Each number is 200 + 40 x the weight over the matrix's rms, rounded and kept within 0 to 999. Layers, rows and columns count from 0.

# down: layer 3 MLP down (transposed), 384x96, rms 0.0739, rows 73-83, columns 0-95
# gate: layer 3 MLP gate, 384x96, rms 0.0884, rows 74-84, columns 0-95
# up: layer 3 MLP up, 384x96, rms 0.0816, rows 74-84, columns 0-95
down73,210,167,94,163,230,102,189,239,198,167,272,257,113,172,168,189,189,187,188,157,217,132,188,234,245,197,238,189,195,162,202,163,230,220,248,249,209,271,116,168,143,230,219,222,208,220,158,204,247,173,158,146,187,259,229,242,282,265,183,219,206,219,155,236,183,198,162,154,238,156,238,187,184,169,228,253,181,171,173,216,202,217,164,256,244,216,216,178,188,185,274,173,232,183,182,188
gate74,181,225,239,147,253,225,145,153,308,160,182,167,159,176,192,217,245,245,204,198,143,198,235,214,187,319,184,234,150,238,242,208,244,221,172,284,173,178,145,210,126,183,207,147,206,161,185,270,191,262,126,130,194,198,152,110,119,201,101,226,238,200,251,201,269,141,267,204,158,152,167,157,182,162,137,240,191,241,249,284,198,217,232,189,126,234,195,184,171,232,191,239,210,197,200,261
up74,286,145,155,206,183,305,240,215,150,208,220,176,138,185,294,267,195,258,223,180,230,219,168,159,154,234,227,200,217,196,164,75,200,121,224,293,123,168,186,210,201,256,244,142,205,118,162,206,313,212,150,140,157,255,244,157,166,251,178,223,239,210,190,179,236,214,151,245,179,239,202,196,241,213,186,224,172,220,165,194,255,230,236,166,135,219,209,244,206,195,144,252,200,194,172,236
down74,259,111,221,177,214,180,205,192,152,213,158,239,215,186,215,161,160,165,208,173,183,195,186,184,219,133,281,235,269,226,211,249,215,189,254,79,188,228,293,203,138,171,179,211,208,290,193,193,164,199,71,241,236,191,275,223,203,215,268,188,134,191,184,318,189,148,171,211,238,255,190,186,185,174,208,256,289,212,154,151,227,187,175,225,204,202,188,276,216,187,180,166,189,162,194,143
gate75,199,225,187,181,204,211,154,239,166,225,268,213,286,241,297,228,237,124,203,198,186,189,218,248,222,271,175,225,151,174,220,164,164,259,271,248,174,242,164,259,132,131,186,266,174,187,150,205,193,203,121,217,271,251,217,173,110,175,248,135,214,210,270,223,178,218,216,190,226,231,251,153,159,163,204,317,179,257,178,183,200,126,189,150,238,194,175,260,176,228,177,181,216,223,124,212
up75,166,234,184,255,177,196,211,282,187,196,202,185,146,150,205,225,223,149,182,200,241,260,129,141,106,221,214,289,202,201,238,253,182,140,246,164,123,231,236,176,243,196,203,256,259,213,234,157,198,241,245,247,277,196,175,170,196,207,212,131,237,194,179,101,212,245,137,171,199,252,168,162,149,187,289,187,254,106,222,167,241,201,211,168,128,160,179,243,256,198,181,145,127,273,141,154
down75,197,174,243,227,216,72,212,268,259,278,238,199,137,163,161,184,244,194,166,106,275,249,200,118,143,178,168,181,272,104,251,262,200,208,143,195,179,270,209,224,257,263,246,168,200,223,221,194,154,159,191,181,278,204,153,221,232,220,226,159,169,279,182,167,224,166,205,223,182,199,224,306,223,217,254,142,159,184,165,115,189,221,157,149,144,221,200,186,233,189,210,162,212,180,212,185
gate76,201,184,189,165,170,252,122,208,144,149,202,153,247,252,263,123,221,205,120,206,220,237,193,188,233,212,268,117,237,205,224,234,139,213,148,219,218,147,270,197,116,215,225,246,170,232,168,220,225,248,169,214,225,253,183,255,144,218,231,191,165,241,182,163,202,287,122,158,196,195,182,207,167,223,176,188,184,196,256,250,170,229,138,171,288,230,193,215,151,139,188,150,236,173,162,247
up76,147,239,222,219,203,185,208,154,267,225,236,191,205,209,206,268,224,242,224,219,211,232,178,221,202,172,196,203,163,222,240,237,264,217,146,182,151,172,179,250,246,139,198,172,145,140,123,172,248,163,195,159,210,272,187,140,163,208,164,180,155,252,240,265,231,190,266,219,191,177,227,144,162,182,170,186,118,238,301,195,224,160,232,202,206,246,184,227,245,240,277,187,162,182,232,172
down76,214,237,223,162,179,354,179,180,185,184,137,197,200,185,199,157,232,123,202,238,224,191,149,179,215,188,260,165,274,216,134,173,169,271,202,265,161,157,236,198,160,165,139,199,261,217,141,183,221,175,186,210,254,231,189,259,201,205,163,194,198,163,167,174,210,220,226,161,204,195,204,246,267,281,176,172,245,242,148,251,120,274,121,197,252,198,207,185,143,176,245,182,252,202,189,190
gate77,234,188,174,176,187,188,161,208,149,195,221,118,202,195,111,227,190,198,185,222,213,131,134,145,206,226,241,193,172,183,210,205,173,178,345,190,194,219,205,225,268,219,218,224,209,199,197,181,258,246,127,157,269,213,161,160,153,178,241,168,178,199,245,215,211,186,195,217,247,211,231,242,223,169,177,101,147,235,179,179,174,169,181,262,257,201,243,219,142,224,201,211,210,225,188,222
up77,208,153,235,210,232,248,235,171,151,172,174,227,168,217,154,180,120,150,201,197,168,130,339,203,208,211,239,224,175,190,165,183,230,184,139,263,215,154,149,244,220,219,224,182,192,270,229,204,213,220,179,145,108,180,184,252,177,160,206,253,200,210,183,241,199,209,221,249,201,173,165,200,190,261,204,198,256,201,256,185,209,199,166,220,226,215,140,260,221,202,201,175,161,210,178,218
down77,207,212,197,214,143,221,240,198,185,152,213,187,229,158,157,254,176,160,211,182,236,218,198,210,238,193,169,222,208,194,177,207,140,248,178,140,229,201,181,168,227,192,173,163,265,202,206,201,227,206,227,245,137,192,186,189,221,250,223,198,307,192,194,138,233,148,211,199,196,213,232,232,219,203,90,221,194,228,211,233,154,149,199,253,190,262,155,213,144,184,216,205,125,152,243,249
gate78,217,126,147,206,226,207,175,201,155,259,237,208,184,177,242,162,210,159,165,160,207,236,159,207,187,96,228,206,211,153,145,245,153,190,142,144,257,213,271,161,152,261,121,206,225,250,142,233,244,162,255,292,167,235,223,275,191,198,204,231,131,175,160,166,244,207,226,206,219,188,198,177,189,191,150,270,220,189,211,160,181,161,123,253,151,199,269,169,148,282,210,234,264,199,160,197
up78,213,249,199,183,206,174,217,149,245,259,187,274,201,188,162,196,218,222,202,248,159,140,220,243,152,190,211,188,179,156,243,225,136,151,286,173,279,242,156,237,141,219,196,116,280,145,249,208,228,114,207,231,213,166,201,182,190,266,221,134,226,237,223,136,168,236,256,222,212,239,136,185,198,157,198,169,246,183,143,215,270,252,262,206,151,214,116,164,253,212,246,190,213,259,277,130
down78,177,280,202,174,211,261,227,134,307,160,184,238,151,171,175,277,247,254,191,212,171,171,212,169,209,214,221,207,283,292,208,263,195,150,246,255,164,121,213,168,208,160,188,158,167,140,239,236,144,237,230,227,96,174,212,142,183,206,124,215,214,138,246,192,215,165,276,227,185,251,162,222,137,184,157,194,232,174,167,254,195,235,273,252,179,217,149,176,157,220,169,199,221,209,196,100
gate79,203,227,134,205,247,167,133,171,145,197,153,177,215,188,188,209,246,223,212,225,191,260,143,133,175,184,269,173,201,209,106,110,250,200,218,273,205,183,302,219,214,195,214,235,180,296,251,204,198,261,171,155,227,180,230,164,239,231,182,236,192,150,258,171,221,243,108,107,176,200,227,230,168,171,211,224,254,225,174,242,126,227,211,217,249,240,244,230,181,230,186,283,237,296,226,222
up79,212,152,203,321,202,158,174,201,198,143,199,159,204,164,266,180,188,165,172,246,148,227,150,208,156,182,168,166,125,175,241,231,227,202,158,206,170,241,268,163,264,227,153,290,216,211,254,136,177,151,196,227,180,180,143,174,251,213,193,179,133,297,223,226,218,177,267,141,203,166,180,187,103,207,209,196,180,208,269,210,222,240,209,227,147,119,227,232,292,286,270,174,215,165,149,231
down79,250,211,201,221,183,325,213,219,198,158,218,170,176,227,269,161,227,184,304,203,181,247,265,286,158,166,251,158,188,223,249,228,225,288,211,187,159,124,189,181,183,240,169,232,222,253,187,168,169,236,158,200,145,167,175,204,202,235,223,311,184,123,170,172,129,228,163,219,224,216,231,226,140,207,199,189,101,130,258,257,170,135,168,197,132,176,237,209,201,197,202,163,204,143,219,183
gate80,183,293,194,158,163,240,189,186,215,180,199,185,246,242,233,226,213,182,173,188,227,243,93,163,231,158,215,112,175,188,180,228,179,204,225,144,69,148,240,240,155,158,156,196,235,212,177,289,199,176,192,112,199,213,210,187,149,148,216,177,151,225,298,171,192,191,260,202,225,227,192,150,210,214,139,201,138,156,194,234,181,222,237,105,214,213,154,225,217,172,235,106,316,177,209,208
up80,235,210,211,195,279,185,244,149,192,193,313,232,203,110,158,199,200,140,154,211,259,214,191,220,142,228,162,178,105,216,110,188,152,272,181,212,209,245,179,192,170,202,143,197,210,204,181,204,228,195,251,250,157,174,211,240,278,232,118,200,204,174,270,192,187,250,159,257,181,263,185,173,150,216,209,168,185,163,213,177,242,224,216,214,184,221,241,166,239,167,201,262,216,123,190,220
down80,131,264,187,296,249,202,210,143,181,148,144,166,191,204,172,250,206,201,151,192,229,222,180,226,173,154,212,172,184,207,244,224,154,270,302,179,149,165,220,245,227,165,196,207,164,141,221,205,213,236,239,149,185,253,215,224,213,199,352,225,235,191,194,184,259,158,176,247,168,223,276,180,103,202,165,229,195,115,209,244,152,208,161,186,163,165,225,196,193,221,201,202,191,234,146,193
gate81,281,267,227,175,202,168,135,163,171,246,192,271,184,194,191,185,273,230,216,148,147,243,201,209,153,218,159,224,218,159,220,175,227,248,130,141,170,258,239,222,149,202,195,245,235,216,167,244,222,159,200,183,204,203,140,130,212,230,209,231,198,171,244,172,183,250,194,298,182,263,200,174,117,166,199,180,182,260,191,108,178,239,254,146,184,211,162,174,229,185,184,201,231,228,250,233
up81,198,169,209,223,256,212,215,269,249,220,190,80,115,152,215,225,196,152,182,239,205,145,245,169,191,160,211,177,193,230,196,197,229,206,261,149,274,204,110,181,295,179,135,226,157,215,171,287,165,190,219,106,225,186,179,260,209,216,132,177,242,175,158,199,177,188,177,220,273,200,175,179,198,256,189,128,173,116,256,213,193,218,195,293,233,222,285,183,179,243,194,186,220,220,151,202
down81,129,178,153,150,223,328,181,161,163,225,164,224,244,197,165,197,131,232,146,176,181,193,243,131,235,234,269,188,219,268,236,248,123,237,232,274,202,247,211,195,124,182,193,163,254,233,226,183,232,247,164,241,201,292,211,248,179,185,188,206,132,167,284,171,181,203,237,217,199,234,208,250,157,187,163,230,209,151,174,188,197,188,236,246,212,164,170,163,172,194,147,197,152,222,152,199
gate82,174,218,211,162,171,173,257,173,195,185,219,283,270,176,224,180,217,252,219,221,193,245,203,177,134,181,237,167,246,171,130,192,198,207,155,219,155,203,222,191,242,212,282,203,178,196,230,129,244,160,153,234,175,213,197,180,196,202,193,203,196,216,229,95,236,222,247,109,186,214,202,149,246,151,205,131,266,129,268,206,209,118,137,215,224,216,199,201,190,173,277,217,155,115,154,208
up82,179,175,157,202,206,190,218,215,233,172,134,224,192,258,164,183,160,228,240,176,185,264,253,165,207,106,213,181,134,202,139,247,266,224,249,147,187,177,214,172,183,241,225,189,158,284,149,299,201,218,178,216,216,190,220,120,247,171,144,257,172,181,202,238,245,248,183,274,292,227,151,280,179,221,166,222,230,219,165,151,130,183,204,177,247,128,210,171,201,157,159,183,207,205,190,259
down82,224,221,149,289,199,282,139,259,173,112,207,250,215,187,194,227,186,176,172,156,193,194,174,163,234,186,213,207,265,177,300,167,151,214,182,210,213,239,178,182,217,233,266,161,246,199,159,206,152,197,228,174,210,189,206,214,200,235,261,142,194,228,174,265,234,179,139,248,212,193,206,296,176,248,139,125,208,260,185,158,169,197,145,196,172,158,166,185,186,174,149,171,240,231,262,193
gate83,258,252,266,176,126,167,153,235,188,209,259,198,194,282,199,200,142,226,192,177,287,222,202,198,250,230,211,211,190,161,184,231,134,185,171,268,196,220,166,135,237,197,92,206,264,188,191,137,223,285,173,219,181,224,221,184,192,313,278,206,190,201,227,134,133,118,205,162,196,222,196,220,147,257,158,219,194,149,219,142,231,237,187,165,256,227,166,167,151,129,183,196,187,190,216,182
up83,272,209,175,232,221,207,205,120,192,277,263,193,221,244,170,237,213,227,198,227,168,244,240,181,127,238,144,162,93,254,170,199,191,169,155,197,245,221,164,213,216,241,184,200,285,210,199,197,245,183,193,141,133,222,163,260,140,239,184,142,180,182,275,242,164,266,227,308,146,176,273,207,201,156,278,183,130,208,225,179,175,201,235,179,162,147,169,178,251,163,178,205,197,211,245,151
down83,224,248,179,202,171,181,188,222,228,198,197,111,128,208,235,209,213,248,192,176,239,211,191,200,204,137,198,221,283,162,276,167,182,175,253,214,118,242,163,250,176,175,193,191,225,194,228,250,208,232,191,203,203,187,82,165,180,176,222,170,282,228,150,121,247,237,197,85,197,139,172,222,254,200,193,223,185,182,106,176,209,204,175,240,248,187,222,277,188,188,245,207,268,270,141,254
gate84,134,220,212,235,150,162,199,191,157,253,208,258,201,143,269,236,206,202,203,212,266,202,196,245,197,228,170,222,243,213,164,158,191,241,122,180,178,244,248,186,213,233,252,160,159,250,190,234,235,139,227,146,205,224,222,206,153,156,179,248,182,230,220,204,199,161,209,228,191,146,226,203,198,206,158,288,203,279,248,232,205,151,206,137,212,175,165,196,143,213,222,234,176,210,171,177
up84,206,189,195,151,159,156,186,173,198,158,188,217,273,171,236,194,170,182,237,195,226,227,144,172,232,251,190,205,146,237,265,217,201,198,272,237,187,168,232,199,158,174,163,174,234,173,217,175,167,166,197,102,200,170,189,115,209,116,263,237,167,179,241,196,170,254,265,219,174,187,214,181,170,183,145,202,198,256,158,196,217,204,260,211,168,251,163,203,218,284,234,182,230,204,241,194